Weights of a small GPT-style language model, trained from scratch on English Wikipedia: capped logits, 5598 steps.
Each number is 500 + 40 x the weight over its row's rms, rounded and kept within 0 to 999. Layers, rows and columns count from 0. Numbers have three digits each. The size before them is the row's rms in percent of the matrix's.

# up: layer 9 MLP up, 320x64, rms 0.275, rows 272-319, columns 0-63
# down: layer 9 MLP down (transposed), 320x64, rms 0.0538, rows 272-319, columns 0-63
up272 083:437503551448541535560600521529481434446551459460522512473457487428457527519477489542456457507483520484443510447525575484529506529500528525503570504500524477489499471493472529483525607429496464
down272 084:455500445513483496434458452455544478520470488540401473499561590490490493532528569508525538473553437443423479474511517531477447578509543487424451551520512539502484517503488516505521439521483492
up273 094:537559498500540546438514492521489540542463550455494578599476503566547544523517492485510528572547512497418520573537574475497440533508486502521461482524530482564493502550536495463506457531454547
down273 087:481494460502479486547476508480521427432568558574565415448525526434457522484478487479495486446492502511552483417426521549504483435503476493462554517434490537458503493493451506536462487545538466
up274 096:520426441506541519464474473483522519464520485511458470440578478450415499516475494495498490507581422478511491490428516478466466494530465471477478486501457607525511486507484608423538530495516531
down274 096:526521513484527487532532461499457492517506414483448430566516512499498459517520419519443558573542583451576537466483540488579502513479490527450456464497470442485481506533516534414532501460472498
up275 055:530471515524508564524516550514505461370500482529565562469523452465461536527389538498486461493487467506507481519511439491415537483504514529430570479413519513499497544474507523486500545507516515
down275 055:466469509472468482441497486458526415446530498519584513427566440444422490421525542511499552566533533428486570540526495480445504507503543450504513506495489440525545484541489511501506446502513486
up276 125:506524522577511507500476505530531470497488583483509552511492513495608502534547504558497526471455503539478506485530521493589494519523494492527450426459535477451582541589471440427491529438492464
down276 123:488500516456422489577525514458474523453539408520511461495496528523424488504481476505485528504595441440523529523438520486446508467500524427478557562575499559491472482460482541537486497570488514
up277 111:513499421472486447523522524486528502550484536427488460475484446542546491524508407445506506556507471513466432466499475445502504509478546517462482486490541560484551479527462563423536512395508572
down277 107:526454521500507547434471526497512518494431520530470541530471542539499462534550527493520444469493454477531501496542521600444507424538529539559432559498521529573457558522478489499457592543536507
up278 096:493534490543469459565470447545452474510474504551523585571552515521550438529500559546440495464511547474449612430534461523499522542444549534522486478490500473523532466507496476486511479488438530
down278 092:458482485423529508471517534492520521615590533470503416480497503476509547448484481452525435515436450516460434552460511527498470468497455472513495544517473488502463483489514531528563533436576470
up279 109:515447534450498523506503484435429404497528547489522520509499489506521559437511522522478514506507440499464507544454529483447498484482438496499471609493525517401491489453485598434557516476497528
down279 107:492467473511457585528496469527541479467468505563504517490516425524450507416489513445508510501474530523476502619501590527517413499573493538538539515469484495467500571492511545459463445538502512
up280 106:546485574544472519530560437452503484491529549478510517522422571509530476439512482492471546499491482519434489452441471533401509509483466528548533497559473510543566388538447498488502499497505499
down280 098:537523440512486484535542580514451458492490507529525494539592519508445561547514489511468429485561542487541465491574519481544554504562474471488472485472504488458448520454554433438528507573448481
up281 088:485470491516584517451433545488515413474481483504504563539534545502508481564529476527504504461547494530486506489502547514469508472421434490559525514632497512532508560486547510466524455451456446
down281 084:562452460499561482548464495473546451543455524448523562556490507525481509495538547508537470532425471485412491536462517477533522530484518524557516466483460441443548471488416511519536517564499415
up282 101:497492584511540439501483514493472568490547465479542470560507535445559506514516443508513529478520478456549486452522454458496488521535469522460575461493550481504642510493521465493486559422467473
down282 091:501509533450463593526548467507455514526468475456508487466515478504447462479559495488457524485492581531496480550520525493475469503410552500443458574572562535529452451539436536521473453553512539
up283 103:498498463613487468524496513497471453556523476492567492470544554504610498460457510524457423493513501526485553486474468470510559467533551565472443500443444518465535468483425482453471524487490529
down283 098:496474546412502486439536543530496516385542487532475469507537431513453490579534487489500491525479469491541515503502569496513381509500444464534525500540559499539431560513510485504497442513479474
up284 092:498472551510539485501523465524478409446532557534505506425517468534572568456467532543478533525455479462565467488534515551479571491475499487409486514449578494480530495452514491508469567461556521
down284 086:492422533476514448581427519485540452432481520523529497433483453472482504415520448491492459564495557483519554491544488531474507521560464532561528480442472465511513474513472453452494449482583518
up285 096:483464472486558444464525496559534527485504470516516500474478468513473590499493395516463471571481438522491535517536494486498510514508497551521380552455549531421492506564555533473435511527500518
down285 080:538555527502538484461546446477528430520501482389521469523496566479432506495542475536504546512472455530485527493491411476492535490557479473546480498437520523381506516497531465437454504504544466
up286 091:533500548484489535571518526535564474415508480561526529494462546584479520582540499519507511507505522561579525561538575459527487485537446477430510544464477443437519500543544492541512503517497490
down286 087:510548569454482472417546516491455504564534481484493433486460541451495470440448532524519487516447438494484531450458433448514510529454504458533494524540533482525494413445506422488435561488492515
up287 131:500468501464528467537498534527570517470540513518538517523523527468439442465481559582503430483524483523496524396520458533489426404506519468522493515485470478462574504498407485481486506549458445
down287 154:494508483664539491457475481601557516513538537513547468474494517472476487494475493450519486547436538499445483491492545509470469502544561498440478482463515556552506488450507542543521487522520561
up288 092:452509534479451514497499440529517517530503498536488542499533503468513425491522524518464537493550484470444462529457497581470420419417547426445559534456574502459545476482515497504490453521470572
down288 092:503553511510526383487542545437537490533510490456524461527526517584512560479494511521472478522499528412576423463492464484431537508502452553539498504471441515491466498505514455477493482521451415
up289 096:489408505512521498487518519431520491471563446481493491539543537549433468523465462504498441558596474496565506510511530532481505492516440464533466432411538501427501447511501485478477529555471559
down289 114:536508494608465456478413450447533542484422487476575478487471522474483456497519494505555557530474515579499480528536434525522497510496458497459478425548543470533480522489579487483525520456556475
up290 111:503460524528534491429477548527404512474502441519583492514461461433565496461501424521485498525497495480533574500488473448471548499428516537542457521510521567606474485516486495461522471537539516
down290 113:583538556449475529475486412494565452505495587495446528489444497548500445519518531468487519477492503535504482544499485542557484389565563485497489493530513441446531523433501507555512504501524469
up291 097:498497628598511485538495514472450468443501558465533470506513506547511469540417486528515491579473492472534463434502600502456499511479508526468548493552522549521526473464533537506486495546502545
down291 088:504465406496487476490467539508469487533495488534463519567527468434507504398580549524544457502549524505422563539476453553544519461511479486590481541480497494464502507564426502483502485471478464
up292 097:510512562519514483521464512507535513432535535521457432481450514521556446493501451491489535546505472487455465525455383490524518586452569398471470460479481504477529483493473527498574466516502438
down292 090:508536450433514466468496472461474493568448543470475586474497463477478510510475529532533485475486531488513502439483590458499450459508482553556496554553483482475425506547502497487476607533407511
up293 095:470505482516436503487504510530519563509518500545474533527550433436499564579468462491446482504539432434444545514538460504474456471508442503553408505512515501488457486441506574474431463555475517
down293 095:545470477492482504500525483410380460505499514506492444436480467515508492478575503479512506448486564459523473507518559549518551488414550481486450483434450543520505433495471533540567465484458501
up294 129:479530457414491450487459495533503550379469496540483503501458480431524500484536461561518535501529449537557505507594531492556515484404546518551537483479561511470482520533487512492563500522494467
down294 128:506488463426507458484483518435518618485443499544435471462539478418536531518557492540520492507578483523477515457557439489543459512397508521530504484502524565470517542515466453497515502501492458
up295 106:455495513449505557493508450502444478551559471505538530522530493514470492514508490522545425541570465456476489473481576535451515467498498449550522588527490416517450412548491506571506524432485470
down295 106:546512512638447428504482484493466515453476529516465462525520525539507502504434578499484534493502491539477441516498457434507534553435548478501511514525529404548496495440464499547529463518464541
up296 110:513516463510439457392534451469548482498502459487491567523509554487491497542487510525540496546570498426448478493447447509525463512446497490454521546564480536589511519518522535448524573513446549
down296 129:507487458539534478529533474528405494540475453515502396566535480524531551488479493447500561521497540542540491555505543470576575497479478518476519478505509493489450565440506453529461598463501471
up297 093:549525538534491506509508540533418409499507514448534567509497527490499520507534540526448523570505510477573498557412576521485546521566510480444515477482566561452512557480485581510505486509473518
down297 088:503434486499531485465538472441514526424490557590541558495506501531478509474498517457431504537496464425452489477543527421432490527518494509499524522530532563451504444516494409476526484456418494
up298 058:519487453526511478471499527487527502491457456576476571459465453513454527420425491576483440492474453546525558491450493480476527480466476509480612467529491509526464585526470566522487563493499479
down298 056:495475519507482501486543581541504414486537526495587499462562443528431412453476515511448587528529524450457535504547532454498461461530509519451478488477496462489535448489486448520454485443513550
up299 142:481570489469492401483437537502511539542547541538511505557532537518548497549440537556491453493516484484492477453595458538508470442516508507481470510573519424536490518463510452447467537428472485
down299 183:418552439560522510437489501526478495526475492527480532528523477518610460466473529453521500550441522498460481529481479566529419505530521505497500531446443430531440511468488440543588485504480512
up300 091:508552496489545466517611493425407481540595503508462482531481513515487452438494452510471548485450460562513508542483443488500530491487586520493477482517479540486512494595471506557482534519536496
down300 080:555451494481451457440437516513484454497481574511587560547496499432479486505467530508520504452562468479566512436536530502474546457520553460528505547475466576508535454513508528400489487487537489
up301 099:434543513482492427436541501517495539466505509513474472572469458450472479577522459511494501424416459483543468453579474519458430469433544511511440524525470482504485470508539492505443523440540476
down301 101:544467453556536550492429464477404488551488488429504517492548500440592517506533474511409563580501504491480543528554497444491516491517475464456486531481564489450448509521515505490479478546460515
up302 110:475428449530530507447515544472490525499544436516502517526504538498532584575509557505476484494583461450493514460520548511410525499486500480477554425504534494473551504548450550477493587552508550
down302 107:519514528571491504476479423462570564475479511489495510429517479537437511515455542517506489475432551601490504494505490467498477524573466542441493467503533503528405539516566485533586491481541489
up303 103:578515490458489484526501576474559520535493503481469503459464420502475470533549543507521578483497512503453530508521529494397472456485546536526489527438544496455470435452553588497480447521434481
down303 108:467489553497550487481499531577482549468567499479555535599533587584547505578462491472474491540520441492514490481465532518541512472462550500463503458508498477531483535523491486461471495516604551
up304 083:513534469417403518506483478554504443569510514507559530450449505514422553486515517530516526507502486501490562490471525619430468454446480520559509472521486522531455447496557498488457487504463475
down304 086:523522528514561503491482531510432558540458481512482602551460506526554562496461503477504501510525511523551524472574527486515457483478465548498507457441537527409394541511477492426432510481470494
up305 099:562509447567454542437571466472521545473533534483472468511478535467466521499528514496531400512571460499607479429481471437472469482512559499537488548511443562486484445475506488485518529505465503
down305 096:410518515547554563487480475460440384497492484540510496446493467532553486503514491463526552475534419493517519505506487449523447512440552507531458499540463471512530525462557563412499464501545512
up306 122:450483458487509538500539446569471521508485523584554536378478510468532452495448478487517506552487462447541513495429521450527454478549435479511490496524476496516422519489548522482456486466567559
down306 097:494521531505490570497480513474456490482596513492526527495497486557510475513469474413466534520498602464532479457532567484542471456465540482481520533568489479558490497505421476535423502562453421
up307 121:546488519482469515441505476439520478501517577516441540550501526571477482523484504522505507533600498585475525473489539470509538556510538546507505512598490400442538500498427506498577490495492516
down307 129:467410453565524486456475496544493482507530507507523512507541485398537497541450524448425556541462591541478472505532488483495438543433576463497538442468514538497460504522490557466515531527511511
up308 103:497497529438478500472500487483535472526467486498505527379520490531534486573454478549500549512545447458415450515443492465551540524496566477554564471480479521460532512515473503465480617528472484
down308 139:533479524534473486581516447511490447510453583517524463494535477470582458552389515492542510530554467495487544427466510482546504480516537480494557519493399497442486472509535546475517512480468445
up309 113:581495555508515510466492471507490516506541504484479540483427521602505450434434545492448479508450452536482465482434396470507430525437496447497418492474473492521517535505509494435515483528521491
down309 108:458577491443476504467441507485440485498470498551511553481430557551495469503422527509557496452531574576510541509509501546497539510417488521496517559482501473473487458429490475549465533438551465
up310 101:447535521525548499507523491538445565503523517488526530551448423441456441495443481496549480526532514479446488402551486455435465508386562543520482484463518492459515504464521467548493531504510542
down310 097:496526475492444552545506549462524424510498495539523511477505595446567523498502560499474529429468471527473465591451528562566568442521457484476529442474525508552464509498512529475524554549481510
up311 094:494471512503472505523552549477437517545474501498535468483458470500499460450487482512506468558486463497493547394469562444544492409534476523439515479514515447440455555507519463490452389492538446
down311 097:416473573503508509539496443534491496452447522456539527533521478498505545550442525520535576478507474508472464514489490592466526440383484518457538530580530551522569514497491479513486492551477500
up312 107:450473527499466524510475583422545548481513493523526570488474508493491521508519509436485480519530457540502398498501447419478496548473522546478492448411539510401501535490461550549501508502511435
down312 107:470518516443501424545465443476463453508471503491531482486541558476498517488514532523539593471417484520409513463514472471588494487507503514556494544532452478490453476543528452540519492449600465
up313 094:535509429412485516597530453530532489446459568472511506483527529520505508493482545549503479645537471482466488490491512533491467449496470479471530462509519502511519472441456515422521571519538484
down313 097:482503476542533519462495362520563517544517565473552607492477523459502455476511536542533500524513613514486460516541506552459480479476521498490533467475495495505507459450475588473484462513503504
up314 102:528502538457479451542524541494508447507502505501464447561491526611470524517457473546474577532550478406494538476436541460516552414472546492477497501462491511489471461515431491543508534505559554
down314 085:444488556501481456485485498492446466565481503469509482484489527489469469455398413453510524435537538463532533512574445468485527494521542501477534384468537507482471464541540507500491525489563574
up315 087:462481489554576449446468514486473469429581513504465459531550530464546513526400481540572450511567412460523506506461535498502533514508491509538459510482534527499528518493496418544500452525549529
down315 089:540510551541566483495521450468483515527455493508489487557502529469469523442487451532550461505553502586488449547506493538516589551522601548571451495481486499466529522463575441519477510464547523
up316 086:486564526428494521533451479495529520431450475480543517509487508488447528545516431557454438514527540470462480527508490493523532479488499521496533523438537504567484575560594490504485493522382449
down316 096:508448512572574537479477510494519418527464487484487428494463511435480526481447537449626488527518532522492441519458504474483485487484479510492506510508416531514403512481573552491464481487515451
up317 099:563540478463482507453575493480496559533593419531513507510474553581553519538496440480454506501478440414443478458464497496555485447514456515532497529511509486483553513477466443498497500554566505
down317 096:555536525532479491582547429449548421508456501508477518556476494431505547525525583505501540435482516537558500544509484514454537494455550517485525517500429501505478524473469559461443554573529523
up318 122:478471534493451481512530477548454585450529488548536506454493503510511443493454525537420519478540470512476512496532482544489512565452502520589455526434504540587518475522453574504549565505423498
down318 124:514519496522473505479467418522538548576494501472548463540453429463567498539424427451549456538467556515499563490554519476523446466510488531502471514469509544462494500462515553581553473476551471
up319 094:449505502556453535503437520480526492474522562555527510455435499544599497554510483490470449476498454513495471537471468473521526403541493488456445522491564488519558475437474588483511536568478514
down319 096:520518453478534476458530535499452535460503426510483503542448500533514449565494518402498517492569578473498575489557507489500461476437617444478546491524524488466492457553492496545499523451527479